Weights of a small GPT-style language model, trained from scratch on English Wikipedia: 5.32M parameters, 249M tokens.
Each number is 500 + 40 x the weight over its row's rms, rounded and kept within 0 to 999. Layers, rows and columns count from 0. Numbers have three digits each. The size before them is the row's rms in percent of the matrix's.

# layer 4 MLP up, 256x64, rms 0.155, rows 114-220, columns 0-63
104:504481515519473463441562544576466531531435492524475479515510457453494472458519518473561473476482496485435506531599538521501496532538514523497507517567539549575468478442557591539533494433507442
093:515500458523497459415525473502474483490554506501547460536514464485460459606491538461457591501472450458491532521466512544459432504504523481548526542541555490521504552514494568529493466392500554
093:490457502493474493479537485444505559555517575518508505527518526476486498483533575515486542547507476502543480474521503513461597524517565514540578564534493509521479544527534572453550509475376442
099:465513479528430498511548561502552563495482500532502403504485462507481430492569511456549498489418552583543471515488540546460496503500465541458495536498464576516492523504539554567497538543443528
089:438442433499518451429486483508551489552521508530469468551523504472414484527489494527447453474472449501536508559538582550457535553593458495530504501511471509490588527534561532508522526541510485
099:497396508524452471532551524554470439516539506509519461492445497495526469494543415509604488537459529484464486475509509401519505534517457413499459548492479517480539502458515490451432455459524506
129:487470493530449430483527531428521499511462529505532513452549494392461425457556521491550515512448513476541463526596482492503474515513468531520510535487480588542537544495538485452513509507587445
096:547497445531484462505472468472528478522518489523441510537529509496438469536481501459485476530464431523406485529454528543481580552540478478517416525525381480514545526473488512524418497461517559
083:570442502436459478487551490514490429520525487524488470500498487526541477460587562550446548581465538489506572518497498473465544524500550561478447569507519545493509562446559471526488493472560502
101:524426479538419446485514550481459503470452533564461485462519516449483514448518436537527551533458496476483580479549495561479487506531571489525443533524500548452541461495574467501481528522570557
095:474431437459456481506523487551547581460586544542527516477461490419469480452486471506538571459474506436490461501553508521539457514501483473531510575458527550568535529511531451455534532484527485
118:511408512502454443493545506498520531501453570555570473498571439517461480537480438487513454493492480536534550489488509493420443538498517482548477442534542550479556466426510514543485526491505414
101:468464512527523430539466548504482517518503547531490479450558478506531500439528539434526502546447454550448453540478533517519503521575531521490483557503551585461537545423554571559479488551527479
111:546431526535507476472469580467483507472488476573482473495446526442474465554490502507482475540423569508481530497527466506483406537496569517497569452481546558529493522548567491563505474565476527
097:528470492564406473507487505429469562484536542539487463493479572459431471556493519527503512440471487463473428541507452481449526539478495461489511533510482615538482494532525453567545541485525500
103:508473496568481509522529545523565551566531581476537521517511553434497467445556449515504506475478468457429455408487524510477509541546492517503514489452482547525511475471506560587509555522457570
094:541474554546488495588460511536449526488483475581551520540460478518430447510508455535505468536430491482464495529533430398471489502526490442524493601499498501513497484506503537446493468549436520
094:436456527485470483554491482493494422539484530534503405485537479410454493509518574433573535479475446443460514455486512494442431516550543517433466534485527486468505477467489439469502505509542474
095:493428432501491479521455495561548454502537493575498501471513525524432469553497526476462456494399474471503451501469541540512524546529603545525570513539468524515544555556499515554497517493489561
093:550427555512493503484463527481490580494484558515480473489528501515450468504526501560486517511521449414482460494469542567551570517602549490503573492421530481533531510425550531513485488512503455
108:499425448521479462543490576518463506529495485549490471494516459433491464464586535526466433456482510573489512500454577547488488534481464502502553505554510539491533575480492525577433479448483559
092:553498539458438478576502472477519533603469551481489515489528552573542499514533558487512502493472469468480452523505460483487578516609508535440447487492466528502479535480530554439452512545496452
105:533453439481418487547467444521538566552552498536486464506539490455379454530511593514510501478493477545501442550468506513458496530530440563488553471536522501472509499505536511543546527481544524
106:513432507442454476533468538472508495507507532494529474473496459489495481448485474564533460514493540542525490539479453550494512577486495527437536550464480499450548607492595561474399457527519475
106:483509474523428428519509580492470503455524521573469488415509495471405508488540494459481462573518526499430450482484504509465492579492459522529525514556536511542473529473544553518552550521441458
105:456507490489477456497466474479405484527533483569490504450480511531462449542561538523561469459439496432444551469521576541469454565567561499422468469534500496502459477518498485428514532488497506
108:526484501503411434516544526461508520581434549527490502445591525465515507530507488426540432438464439524492488501567556553500502525528500506508447536511472526571517509479522582519508470452494494
091:537499426547413496527533498470486439509485564541485444473463425487492456492530515547558471454506482511566470453506457485444475494531480427463539429506487488476447554589530541472547491514487532
108:555509490470498455457542568495509567496467523615567509486450567491452439482530427504521516541470518453507512487479530490449503537529502422464521515588474555566529452507512492514488542487546511
086:468504434456445515437482555494524584566423503489531493526593491532479463456496443581515526469478524535531494475545513517402564502514487464504534543537484544480497530521586506485492525499530493
120:584452486452484437508469486507560474513565491532463427517472429464459431535523581482530509474456480493500540573485530539472509538531513448490436482576489493510499527469501544588486538465538490
094:445450458493486514507539539441459415530443535520487407491487503522478462504489443474463505513459445519591490501552575556450494544514525498524460575533478467463559474533505531465449472460527526
105:566435553546437508576571554474445544490504501486464519509452430558491436564501488458530486496465494463469480470548483445512430536558508545449502558461491513460498470457547520467507499449486470
097:551516486548497472568516461543480572457515568495496419481554514450456499507572532453472512479484471484504523555529545482486522595563546531521532485528535437491470514545534541499418546552497538
107:502435446437448421507501487515518552507470544493496474424484535518496428454491552522546513557524458442497442573516491529465545480551510502519479476420517527506493510458543488480508605502522570
092:513457433475519507561505449500551496585521540508433482406598513513475518522531557555521473482483476483475494501491489487519545513503414542520476539440495508549534545432528530471508500539591481
118:490525487453463410528549586516480471481480561510512512458497534480468464564557490526484446514474564481516506512479467466506546517553584536478477452528442541450497455548529501461541411556454525
108:495485474455446459491497503544558473481477477577544560475549525436488490553470487513533444420483489494519432480547524490469610494561456554483427484515422478440532531536489517485527496506526467
098:494481480543518487488566573508466532552458514474482479431516451527474488498555479511517539509453408593478538485481607486469553478554589570446485499497489515563498517475536513523476461482508480
092:457515450461460455519524493442447453475495548505492527498454517537507437584510511482381520501496509521516540444533528519508458567528466501414522472525532484460475571505571497497535540543426512
094:458433420497514500504481464535475515506572516481550481479525475454526479428494561558490430559437474528578451495458450533570500586532514502477459514478523536504529488469529565545535506511558503
098:470449429499519396551483471529476505542431457556479479466455462473465495428534518523543471517404504490497488530513501577470543511551517506467507450552433478440515537523502511428537489454514517
093:487473475472437496588539482532515511538518469491542543460548516495479468460559542511564465425450442514479489511563535478522526475556505545450491511475492459524519516526587518562523453490590423
089:481419419511478511516529481572437560525493526505519532451497514486485462529503444441557510510461453455477582520554581479468526458553559481546508466508537558525497493435526496510494527558543551
096:495423398470447513504503599418419509536456529460496487498561461506460465504536459528506491498485502582513506480569533465454527475516461492484473520520485502455503539473530492524553496566491579
101:534467467548456523551522538441529516599546539575543498508522452451460492508589492543496538491523467557397509448491508454413428514507516488519486496502468534565513460505490508508497543498525525
096:521498560521508491456470514476539509518524540442520449501440530502456397456481426611448493492457520498495498537450515559496479564528538504538480453467513485545558548522505513504408498474486561
098:509469436502485490491529484546550471517532561495582520453496473440484489573543486532554520490506491549578559514591605446477479535557498459440485518477507545505481513521552561484547513480511526
100:519475458560467498526512519471489539492544468471521446539528473416459452528486439534504529469490537600473479567520496577530455502478485452437550490498428493484510471473515557567472516403488476
093:521462514506483434488523518487501511556499548545523561463558550482506440478508534540461553506478512556485465457481444507488540455479525480457429479526498579516609443462525480563556433514458547
159:481415498488493449586514559483515481571462490581528522453548521498467464474521484529480539475452521546485456514500559572513543496502506577526510517539484531533572568531522472536441554494544557
095:467531454458405440496528521503522558534514452525481514480530486470508462580456498517448529450485457428448500549576550517400506481510563530512560497528477496538525472489510537489548533566542512
107:530457530541498426563554561434470471464423569486527544451565484470465502504498510499548553567487459541521510515563470489504482515525473573522513481524456566538508503468548498488489586518541450
092:534467433483497482533467487513568503489601568501468476509440513474513505507446554522484557458433442475495503477425553486533501510519484465542457559572456499500489549459522486509479533521597439
105:516483466452473465481477520519509466503518550537454473497558563505461448527567508506476448436521457489551452491413467555546468553569453541401462459504460485499482496526526569507479463446462471
103:522465525437482490487579493447480495574508521498465436472541491499465485493520575485583547526496426608520513452497511478471549527502543537534445566485476498553500496490583527456497457539465482
101:456493433485455440463489490491432523594495575491505435471501533454418497537524523560520487492524511570489509524466513528446490488539454497551533512527465546556519427409495512530439505538483489
099:501460528501459439457484486528515532532438535565525451445593490524512488474511504488576509504483437534477484506563577462523476514534513490557464567569485561543525480460513564587528520476476471
086:598508584503490480484492485570510444505535587524501513504484515531427481482567514439495527542450485509483486446462550503551530504499516512543436550466538537557496506440567551494446482483567489
118:500446432505476427559471484519505443500494497569501522390553496496459455552507542519502436432490532530430504499469556581427435510521515526458534487539480491489501536510506510516467472480443546
099:494507455526425496465543478480489441531536521468476444495546499518390471509594491482479548426480505537511470496541507534512447576575500485553546480506525540446474519448563469530461535473509454
101:593440530530508463576555503514476450574460520465504495484427449488474491498526550462531505531527419467529548523515530550510476525535519570503477506434460480513518502433509565552477561556489518
101:537488442557419485564513511476448462521539474566485463450530540495510482451523573497475446558463458507476480553462463502503487547486541502563427514491465512578570483462548529498553513497572497
090:469468486504475512506517511511474489510621561531503468465459562471474471445505572579435538554507495543533594495480517515445562502499533434501522518440477457541553538514483504504532437533529503
097:494485575470479438494487532432452528560449589511546490482490513528479472457528497481478490520449491514553468465548442515558533468502516541503452511416411585499518509546509455439503526536491446
105:458512510488475484483566499499463443505519612523481482535443464496498457411568464473503439468485512506488507555504536453470477501575508516492512461507504560495497528452528523607565548466516573
089:539420496547460479524457492541477485566507495525496467487458452467505450507517546497500454489461475475553466583459431471382551497501467498500474469494540524518507494538599464554460541445542481
097:480523489561469460443521452509519465562500468549485492429493422479470507506480556537498514478480426531502523516514549551524420508542592509481448546454482504506549447461556516540590497493532445
092:520478504550471466545528552560406517475490536485524459482520522457480464458527519607553494530476504518461514514495493415497516587443427545534507538477534488492469573414520481503542465482513479
135:487466489431490470542537504469449491514433524549447473451476493443423476545537466529518472529469490554497522502470472527461551546558577510429549432522433471451477468518512505442520486482428555
126:564478524517490466559552467481532463561457502507561435506444514542395483505493492440550551490451502428530453562491524573499522483505538523496464486499483602532474546500534492489526451531505455
106:519452456444535441550518449531518500514479531495508462455517488528528480491546544502514576526473526497465439513480504502510516575539554594513469500444514524540506596520565580458547518532454436
102:611479511517495425572541522522507537509512492581436430475509490507420506496488528506509491480481490504475441533559513460466499523551590562545472516516483461536540544417546501480476463468511494
087:525491444547496449510495458450415461509542531491474521489511487539519500570499571499547519516454468439400441493509517541482532524568486583504452559444512498470535494412507518495483508472461555
112:484487481484471467499476487473561466519468514558534473459506535469476469512497486571484519467475460499508434484527416508518447484548507565476464477608464479491519558503621605501519554497501479
103:502422430490455426492436542506491453483508510520524499425591504555487456444489485498504494493496439453486499471525554514499494508483471485512553583468531511482555475461526460581415521523433483
098:482448522490457495505501510544526536497538539506452482450553494481507472470544506513506445501434572453491513493474475558517544500552535521549493541502466499449531622454522507457367460501553472
115:485459536550427476521477553462504540516505498504559457448562507493444442508538458536450468449464506497500421515503532485463538508537427552490557532572491482544606528491512512454491453433504513
099:445446481569445513478483568447474521506532471501455493523487477467465421456520465557540572589475530501523553506512506501517479540556521462533568575547571463476540552466519470548486524525517502
092:518436585494485498534517481499504462532558493478489534453513493469468522562440537535447466560485448500448431526444514542535511587516439525521467515454465475508477520463596471427478459474544518
102:505472554531478461570486526549467460516534546571540481490489459424464481497483477515454463503430463516487457525579453498567437572496502535441557476552498536511503550540549510568454502527471458
097:466402483519541487549537526487449591567468504504481433457494556536462499547605496501539476503487570409457462510493543496495529521532493551458491517472492525512538490508579529517512518506526453
090:519484475511476492525507476455470523449578510555524451518539453503454490543544493476555496575487441502536514439493455511426500552562567502513514589488475529551453463432510510502546481416453533
103:488490532495447499493481527429550572617538501478540491449507488494483414537539510569466498567516495496480519528553476567493455502577483518505506518475525585472539535440548513546450501516468521
095:567425475489507528512558491549434528529516548519416445462539502528488490444542478468545551513469578497443416484433463510500508520493521509539472545547446554527509506461491568544473560497489488
107:553503472497497428539487497530535505551495531512472491501545480516518517545495506457560560460422557453477483444465461479491492539557496536549549471530487446581516584493530562514467518597506429
094:463484468466481501556457478500547479568415540455470472533504485545513463506596465491541528528444413487471464563574544571446530529491471518482526467476510456477498561455511506513454489494500572
091:443498582489471470490466525483488522476430546556549478524523493413384439468512517477502449537513522558515466472482430485545535550504542519494503522504478557499532501520538497439515465525418445
107:528503477474469412470547520478522505583494576541505522448491549504476494518571476434500503490476504569547530517479457473492485447528491528479444536537397520512488474514494434513500562607474476
099:528470430511447460485530540402510540559505539572444453432516485528415479493487510535457439456537452463544491531511506466489475526498536483497492504480521524471440551559575483507469460468445544
116:500445484485480503504508531499494540517462516497495572497443565445445418469539491481500495538421573451458438489558539525484516525517569507533571474589525554485529467492483471544429500498492563
104:489518511465445491532453560521552464485559548452553428499479533398445464522510496498564498467458574452435516478558513549508544548555440506494503501478492514528460497511540505557532491432535538
094:444442496562532482443546545458535536554426563589453499453524508493513494479478571542531469526441454503526470467509586557494460466548527473492494516533484487537447565484523499511517484532436474
121:557467530509464498587481491529433516514515509543517500487555538424487436478518488482530517474491571480458518447459458523485483533565547526564519575490479521612576547526523542497458519515460482
099:538501516426475483532484566550528486522523505538478567468452561475454456545601439521490516500480501470564497500501450444465475519562564431526509560415471489450516507549494513463491475508478553
094:519483472479473469505459434479492511509531555502471493490434495577435464533524456547469467538488547525501417552488495421488543471526545470514553469492517468547565554567510595535525434475466488
108:517488509512438494499531527469485412504473511523518511431529619518446505554490508541448467456463469551532432478510541535493474490547512556440413463579431518485502503470532553526533508506485478
097:486495540525477501511537494484511440529406556454483479429522538528454455571505525483507468479517533574547544530508479505451433535549531556561533507463428516521527527466533476517454512588432526
098:486447508471504484588507557449527513556470552544461442442536498512454459472475524501497599533481484519513529496456489522550483475477580529500443486505597585521548472440543508511493541525490462
076:514467552476456552477519556411422582533524541534455466479536508465502493434527469504475524471442494514469408492472470469498477537513481465462448531480503563481532444523543503435545496440532443
094:492504531532425474542529433519547481472463501556506467491550487491428491550447531479473488469473467500530505605584490428521467453512509527555516517476400473561572542485522470509518507495547483
102:454488482510502416480522537429452493448479546534530569452535495473516467536507514583562536483457519479506451518467520446480546534559486547529492407466497585499478492519541448535473505430542486
095:552459471505490471530480455419477485544459519486533529508492555421511415535532532627551487495447480460470494565469530474419536528557494447426538475476525498510514487506511535460525491502510479
079:491495526472464518482443442478529450519478517468482439493521455495458467606612521496472552547487552543514524542473471482525467501544515474497487481485513511572425567537548463515448523541448439
109:480462506526442499521534580537503468526504505522498473547504528540451417553506460487581525472408539440547438527540566472486473489505558528462486495466511502473453540552497580467510492574484542
094:565501531522375482465507522444480496519481525552574511545504532467453464519539504550518465500496516495503463578511550589444540501534472553439464506472469473491546484524489460477484587540546504
123:525484522522487494458573510571504466538455559486527422489501478474433427446465505470447468579474486498523436552506529532398538562505530482497545551493532491549502527484539514508454561545512525
# layer 4 MLP down (transposed), 256x64, rms 0.138, rows 114-220, columns 0-63
105:521540497510528476537530504550536441444453451506421482469475510481570534528402465523414518465468533518516503501424486532515503507502460549485494440521525547489509461549471457457546406510446544
091:482513445541478546422487511458491498433564469434440488516527511584532484482436458454488477556467492492571551555512503476414547512513473438518509464435470536425480502477498471456481501540500527
085:405437533416530570538490580513552522494508486496477517565564480556531552496534546511543486482537511508527506484493455554494522515452565496502462526527512428525522482510490489506527495600425477
099:494488501474577446411454451534494452477445521428520495517454501526508567474494507508498500457490450507451415485488500551485496531484486474451492439494491511429493467524432467453450540606505448
091:471459556470507489498553476469435465481459477511451513508607516521542524532506559452501472552420558500479455463471469491474485419418507548507496501502478498417519459535490507486409525535457475
099:532479506480513492522510482486518481489512536502523517516543573476516589490568531517417513448509475435489482482485520562619542469499516534475424445543488583475497480447516515467500505576579493
117:534490453576528566546504502541448440502432480492543517513497473548524494557475511545511520495549539539451510467462464434585459529433549551512468458456505541456495457496442468493502502577562493
101:531536518538526445489541496547492502538441499508498443488511461544526645457454546483479514521484524558526520492462465507493471552491554492493422488460453446531475419483558553486494514523425482
091:549444479497515486487562483596545517575534556527445457508489516550525590511449572490473499503506551479485511461559529416527527516509448507447494499519487487451431482508463472525504510538492412
108:580466464526503517482523502499506504440483500516529539509398514466560548505540465496511527482511537489406559489469513464558441454470557467482508491547458505486495412501437489568470427447483548
093:459517538500546590508540559482494453506468567490495487544574520526527474513467498470431441535539488524505541538434488512471498526489464514484535442595446519426469525460416501556468517522544528
118:534511556435551475532550489547551578546488482467451521509547465505482510499488463496450543499520552441532541468427485481523459492444475448447498414466538517440470512418453507525498476470472429
106:466431456445473553515495489502578556491492508497490539573419552523446502543542470576434512459472530474505494447475437517474515496501516503528488429478463476471453518480518446384489506523482525
107:481506460443463505494501515566463556541518513499488509536414564470453476447504501588515448458548459513504557477484469507454535461512498466512485504484426488511450577564442498445546422499559487
103:552508490438510468518523449557497473409534555474540525472441538542537558532512571534522512507480537513503529500456523583480470464511455635517498496508504482506547512478416507482475510547545521
097:497515481502497528441548501430447491462518528476530480545496499529457558508571531560463446511461482473529535531407527602544512503530559496547551490490500521470506491521452494410542442551476443
096:551506541415535500469504464517505564539528474486562550434489475511498605459477569537532485526597512438524436458492515500552504461520479513489507462428529532524450462481516485455535520558519496
096:486499487563485503551474472560525606490500465486459509550508546538521552448464483523520556459509482468476550460419463464527510445424518476443524428566536501511464433515459473506468548546535497
096:480542523443512392450523518512482510492468474468450481516569461528509515479465571475501445445556494478509508522369402496495496442499435475520477488482477462486466513553502481503463542557511506
097:528398522461486404537583539477444531499494457507498542543563516537567537467520524499557523493480524448488460421446458545542463496528499462516522452496488485460496483529451438516564513486496460
103:517460561526531412432526465481539440566501419520462502486508481597507500447501562446500541473537475485544502505457531560511477497453562490475478434465539532498553525499487463452533523560483469
095:443497485532466625498525554528538582555578489540523507465511523511528466455513465536476520503496515417480476505497454482565484490440519472486498504493483490518531514463414498476597462514560541
111:518510466512480578458531471474431521470485649463475515507456532563530477564465483507437478506538543536524470519547488509483529465488464440476515522507449539477500459586455476476504522460493564
108:437400503465529555542489498537498506525500536499411506526506463492528538446511534459452586426457438436486512481459499485534581482466569518512496459495429498473500476493497495467534441448468506
110:446506480510434457471506575483426534475500462570418548507538457441516512473512637487474505512529528496541482491400430473505528500489462492512479488467505511532460500575488503481480462506488465
107:505564527501429485464517494565505480417497469530489496499503505529521574475501553472568506500556556541425524466483447444466459574505457516527422477531475467488482443538479525503428448528568493
106:468489446540529561501502553639487503482519475456501450540409473540526528497430495490448508484492546514559484520472428476480466531458457486421467497505525479492472532570557493466470493518491546
087:447482531379466543507517489561553478486618479493543515496486514504486522576464558507522567458445498469500510465474594509534505510486532494494478437481455519484509506447486458515515478524554437
109:539560531510515517509526459496428505486495559470541481437489509489549491506512573593539480560517502501518455460574571415461513483466473518603484528458454542571474478502498474497530459490490544
080:533498515461569584634583514500538454481481456444525493463457519486457551524512538533453495544446449500570540556483539544535444526491508490497529486538509521492461513457450484503482526533512533
119:525451487526489567492485513474496510521565449463427417514455424494490531505442419521469569455460481492536552502463506464510450543501512463495453526527439431497435485431506557512551545502512482
089:615525524492443544489476419501551500493471553500494508535530487479540480516435522521450438504475583482485443604490526512514486526467439480471520510552500435522475452555521468557540510541507473
105:515533502503569533524483479500478501508526493515532515497488492416551517474605525483552504562524447502408447446427488573574477508518527473504485506503488477546526568466515504446569445449453474
102:479484428464504538463491502570514548506572485448423530518554517546558496502462529473567594530518500502490499487509442454453502519519466489483520394518472478417475429515526467487482505568497489
112:498502512474476366453470541553454446450580482519520450517486549515517561483492472528499539467495580450492540483500461500525481531411510566496574486493507539499577507532513497521470496521537459
088:540468540485529561489544503548440508434464442484553489555407487532479496485436457477513548541535471504472575456450493493502456474499521435491488483554465415477435459504506538468526473433474531
125:486482524532475504549532481480496518553467511457491451469497510482642440446483501482492490471540476512368455533487449466502525491471478443514481511505537507525442477459422421526491456478507539
103:458516549503454494516466534535503485617482454471489456498501483555498452521502496532504494570466507522541486491503516533525416502392436508526512484561591468551437543509504556514511453497477443
097:388522514485549528501529472519528568564459470480502516483505533567505582455521560526596507510499559463513520452438489447504468486513487528479523477511498550479424426513475522493498529528544430
096:517525482484511592428522569540561526498578532481448457549543481412481502462499517484466464476496465557484471507529517482464574553553470497561498556498466587535515470478556456479491481492535497
093:568443420477466471544611503500484471507485525502477516504499454508549549486406539451552458518530515509458502441546499469507526538511466442516541545461479483413482476553461524448527465532530462
101:442530534565501452495509516564502476538545459471492473471507517533463477469465458443444454450467516541565529485569450467485523499432411502489525489482544437530546450521493531494498400473549452
096:580511525474547379535492511520501463524429527433470487447489489530527523501488516479495523448532531456454540490488512485479509529510591525485454462469467570499406498546519511513543442565540466
093:525563565504465420446544499492483515437489423486526497583493501627521519493481489449537453470463481502530461482426486453505514469597471499441492504496517507429475494470527448508495493499512497
097:516462484485542493464457506566535536541563385509500491530462515543561562517464563529434574497468498489503449484470518547485494493511490506500504500561553534555492532537541474459425500521554415
104:457487524565498524519495444522518484471507493553478525543428446478533502493471499459470461510448472473451611519455554451498527513462445509560444487433463513466508423544403472521525490485557507
091:494538462479496523507529506522471459543439467535472480552554482553540550453504505453556499547570476535488450533545448426515484460504550553433479459546471523436511502455514553545509585454559479
098:542454502520467472478597543481510445447492461495453482534427465532552556450570525501484502480502520585509459415500493481534501512522479560425447494535495428500519497528546543538463451547528506
091:539484556454503456510535480503479538569512497548525509490496490492554592418500590481506522510574481482519496496478568404505577440490540505490487477488512496504563515469474501423561470533446476
099:551498466491453533486539475498525462417470466483425465531455500480482529552491399535439558500490512488496533513508510542483562475461517488392486542556494550563468484490513474580493577477510483
140:496464458482546495454456602474507533478490459556423506583510532561448465504507484502439403447531490463566497469487480499513555427442505532495479473450557493497491522548495494521495569499491475
097:577515563445577508573512484438558454440549581538518462512558487454553562431498538476491501564509510510552477509568498534469548520565536507486520520472523507519499459491491501490490506470568491
109:463567447472542538526534502494493419435479493457479494473529482533553518499469496535476541545463504517477445481479465470550463433397458535491513472535551507502471552552494475458610523568512472
092:527455530548447574528490461461538467459507532464513462466450492419490490471462445516499483500476498522531542457538484517424473546435510475512438552472420467567502386512448495545494507482502528
104:416554469522498492517459573462479501527509497495490551535482571515482524459459506520499464483502615529465486501573534478564476480463553482420548472564495487482542500498464535531590448535535477
099:406515495470507685481542524519542523533497479486419488493503543528538515454523545556539535484504525448513543491511426516513476495477492470514536495526482528485483554514478532447548476525521520
105:471500551537523508458589473541511450518473506539512473526458538543459522513467522475515495500479514516463427494487487421505425496430469503596459498487544556487522406539514470433506548514454429
106:462528512473442456488477497582433543467550498507490503553455503491551549531454471498423502463516535468496558520493419540458465500482511513454496413499483426482478507554503393439487534530519498
092:479465515428457449498527541422454489551528493541493488521508479502550541490471536489563519510528565514524523454492454472519475424496476476506548463477532554452414429486431467538456550483586469
118:499483516479455464485461504477535428473532472480509552456477556427496542435511576485502458465554515523487557508530516539563552527427518474475488514456434511552461478535396429507491482546536466
099:513500548494540445521574603559526515435530465507521503480524496496548579521507593467554508519501533503489515529474554435494526483491527478514518440516535516448483519471503438529573524605498512
098:433507521524502501481455531493505463464501524451511446526375560562387532493469398540480497458499466452516498477552553498455561485469530528533500514498537542520534504528445486471483480528521473
098:572521464541559488538542485593511457517515527452465510503522485532579539505419610481566518477544501422522516512480533538558551483453434486449492519513500501467503529507519534443510518531493466
086:514497495480461637518484531504504545519474441437512538548547473494521501477524362429561495436520467517440403528470486523502479494496473520521542538512506511493502465488561489486498513483484503
100:507486473470500531495493465536538528483457536555566412465559495467552503508493584541563443513556487448527518481460514509507473546534526551459588473557482493535470601475508579515494524503507530
109:513439495528547436513527490499496506410576455495469551513518465500542532517447583555525487462420439476493493484483478452472482495509500490497483461417517493514510546425489465518467434500603471
093:534528499491526468504502432548417517524491530478480517466446464563581557569478541490529469486533454431467544500557477537509434430527524528495504511513448574520449487552443493443462528552491509
099:497529483529527541544545500522517407436506513497466535508496548532484559485480526503597586479523504464540539525443567442618451504488499501534529538464518503518494447486479458465529504569525468
095:558474542499507501524506479512484510534528451490444576529534586519536608455577512508556542479498523465511548436506488590535507497505468489536512497523515529405497475448494500419498465456470485
130:471496528554463560536486536497504501479491553528542446511518505544574467450485510502420463429569509526400468549581529492551491483428440479437522498547519480529500491478522538515464485436542502
121:523524480503558578512544507519499476484479520461474534555422461645534463496478399466513517485505483458521502530444512495528472492501487503516477414494569538497513532499414529476535495544481473
107:415467487489467552499427546525534562465561479473427513531502561474430423424512456539479522507494511533513497448439497495493507513471456490465562512495523468427520453543427469535501460483474466
108:415447480491468561428531540519538485499518558544478581548445522489457444496553503549507506478467504524549532426439466566543541463516441453511465448468536525524470518542514475522495459534525545
088:488521437472540528465488495568462502452540438520552500562527515584505571489450537500533593495535502472528541516482497466523493541441459447509469515512513458471525383514506465535537567487509457
115:554513588495484559463462521486471416426534481483483514522556620520483535539512508535474505462505523489530444558483527522556492563452440532472569519525474480494458481444521502518497445461497461
097:469572515508527541506553450462490525524500527529537466514437538429512564477457488520447506372527529461455483564545460497502512483527464515495444467499493481411460483457541499523496463458578528
101:500509515529539402539454448529503484607490486532511450543436468493520610481466542484524532501506506500444441528433496446510503443438500525504505459495543552502463461541466444458528521535487512
125:467506465496517468478414486456525412624478542538495486563506535542457500520535502491520495445532484493541521486586485436440501484495403481502470504497503450477483521575522482515486519521435466
093:514575453467507548506475558519585447489506500446449523467484562435509507534526405499505466432463475549521468529489477545488498482481522595480493555475433417490469542491456539521474483480506470
095:523496486464472495463547492460458493510538434539485483500524457487517542525437526508584541531480544401533492494471519478572539464454560477524463438524521486486435532548462453462485394482473442
099:406449572397548563520479467524509510504559471503450482451490500513482525504535452518536480462559474485513564410440457504504608447528518512455486509465515459506518477524509499490521524541491522
103:483468512474562596476431496487482521576516548527456517531551532498511499475525545500452541434478494445438489467462536514541552485550467478468402472515502495428526575562452503461507483471496464
095:505502495560514548514425462553476480480522461558424525521447441581473544510492443524516555486494447480491508503400495475462551500481499468520541445458472423457467538477491559496571486531459510
097:457581451520465524549491510500544508463485548441452438515497581535514533457468438597461495493428505541513507486481531468527488507487410527492536491483455418493482505537473521519582499502540449
093:532435528562541451478495492495476553514543494532538487541519563542565613495546579507489577484529521477495510483472516512499556533464537561517515509475542590487497479527500499430566550525481534
106:450555454517464544509479447490533454462534442511532480497455517499448424577479447544434508480492456448540476504472525476502520441459446453500412504449479540426461455551456464504498533512532534
090:508457518493518493519493523534550556466531471500573482538509450558573628520409543476561556494513555492494539544470425453549463504458520515527540445488551541479491470502503531533503531521492499
097:433531451491515494506492526476486494544496494501491516492441473555519508491572497545529515515601540504578565477470461505508545472494625504535489484488500569487548500526547477518450545507389472
100:549393510495503485464481478462507459477480510494541508526538561527482539490494613496497470553472464493533462540445525505451509477470479492505523580483507534550485490455549388507489602487540507
096:467463502469477474491463577527556539508541529578491548542432547530511578488445507557488576448537521443515488460482473526512487478440533510488551419479474544528526478528475441429454482530502465
104:521488491487488519487531534546489502518501469552507462494521489539494522585507510555542471511508393506488451481562546518506523446485431531464463470409445424548511543508519516456567458421540559
103:439468452502493478489516525551472487548489444504422538475501476512512483470555477478597633466480491503566482506448473541539480449513447518513523405528541527472550480544501500489570508510497484
093:439447551451572546499517527483486521529445513475493497480543506515543586441488598491494516469534537467486543463411484485570445483501511530493508442518576535559507504513545433488511534531456470
124:523564506512575396491511544530524489498528470488463460470464476533557505469510530479508472468476458408448414559529407469499560480478535462521425489470522473467486492491504584506484506546501498
097:361478498554470604493496480500476542515530494447485392526545522475472507493441506551503502491561529515506463530530488502529558504507481536431499466515489464537501577524513513551506551540541482
094:466537521402544500455538502553458553501477494470461578487491486423473480489486479548481531478597465474518535505478566573426520433534518508489531533530496507467462515523532456504457579479554485
114:501533519445526530532434501451556571498540464475475483531549503475551476528517469520469501415526542483446483546475428476524485579528401533518526488540488441504440501515543557518506458526563445
084:512506503506573541474446509563447583503514482536525482497461509557557527524434457491471508435499547437471495413471462441542479509489476431489541497503482444478432414551502505503543474551521480
099:580544541536498499442442530524444549453519520538543565455509512505541586447576551421533437493465559458408513452477470491511530522494523470476528479455523461491474502531505503458510509520468492
079:577557454551540511514461408488519415517488516516539479549554413493497556512519521457475475476540525499485548521492500543471461551405453447531476512533516456545527512475488518573451521518469527
091:590461445526559454425494532495479487548506545588475474507513469462542496517479527602462509540499584513499551481491589550475520498502510521483492493525598521459502546449535506522536518483497501
107:387483447531501541470430420530499430461519529484463510500513556507513550519513470568449461493437447443577479468506535523503555507503504568517509478462509429493468490566460542522539512493500496
101:501505536504444478466404492540563503460522550488484507490448563491558452462518501490450596503471488469522537527559499477467481524510517490522486545491518563412522447494527500470383506441529534
080:575535490472545529524500542569555567506524513567558513463512431490531562511489572521505544457558530498520500437524487561468539452547511481524508484525439545460429548589466491505526491493476516
106:489483444500490488506439463460493471507492545511533550521494453417525538536516466500482489569541460501401498502501480502472462564580480502471502525509539520524550439455480484583465505379556507
097:491418515473518472480486506492534501476485532547548506525462476438521610460457533495502498485438434460522404519551556447497468477494511472554461449472485501551499470439526465443483495463592498
118:497483478492470410484455431454500482510512460491426517510530480516523452486473514447422428493463533447480379518475460520465487562451458473442544513552544493439464522494466453455490490477488520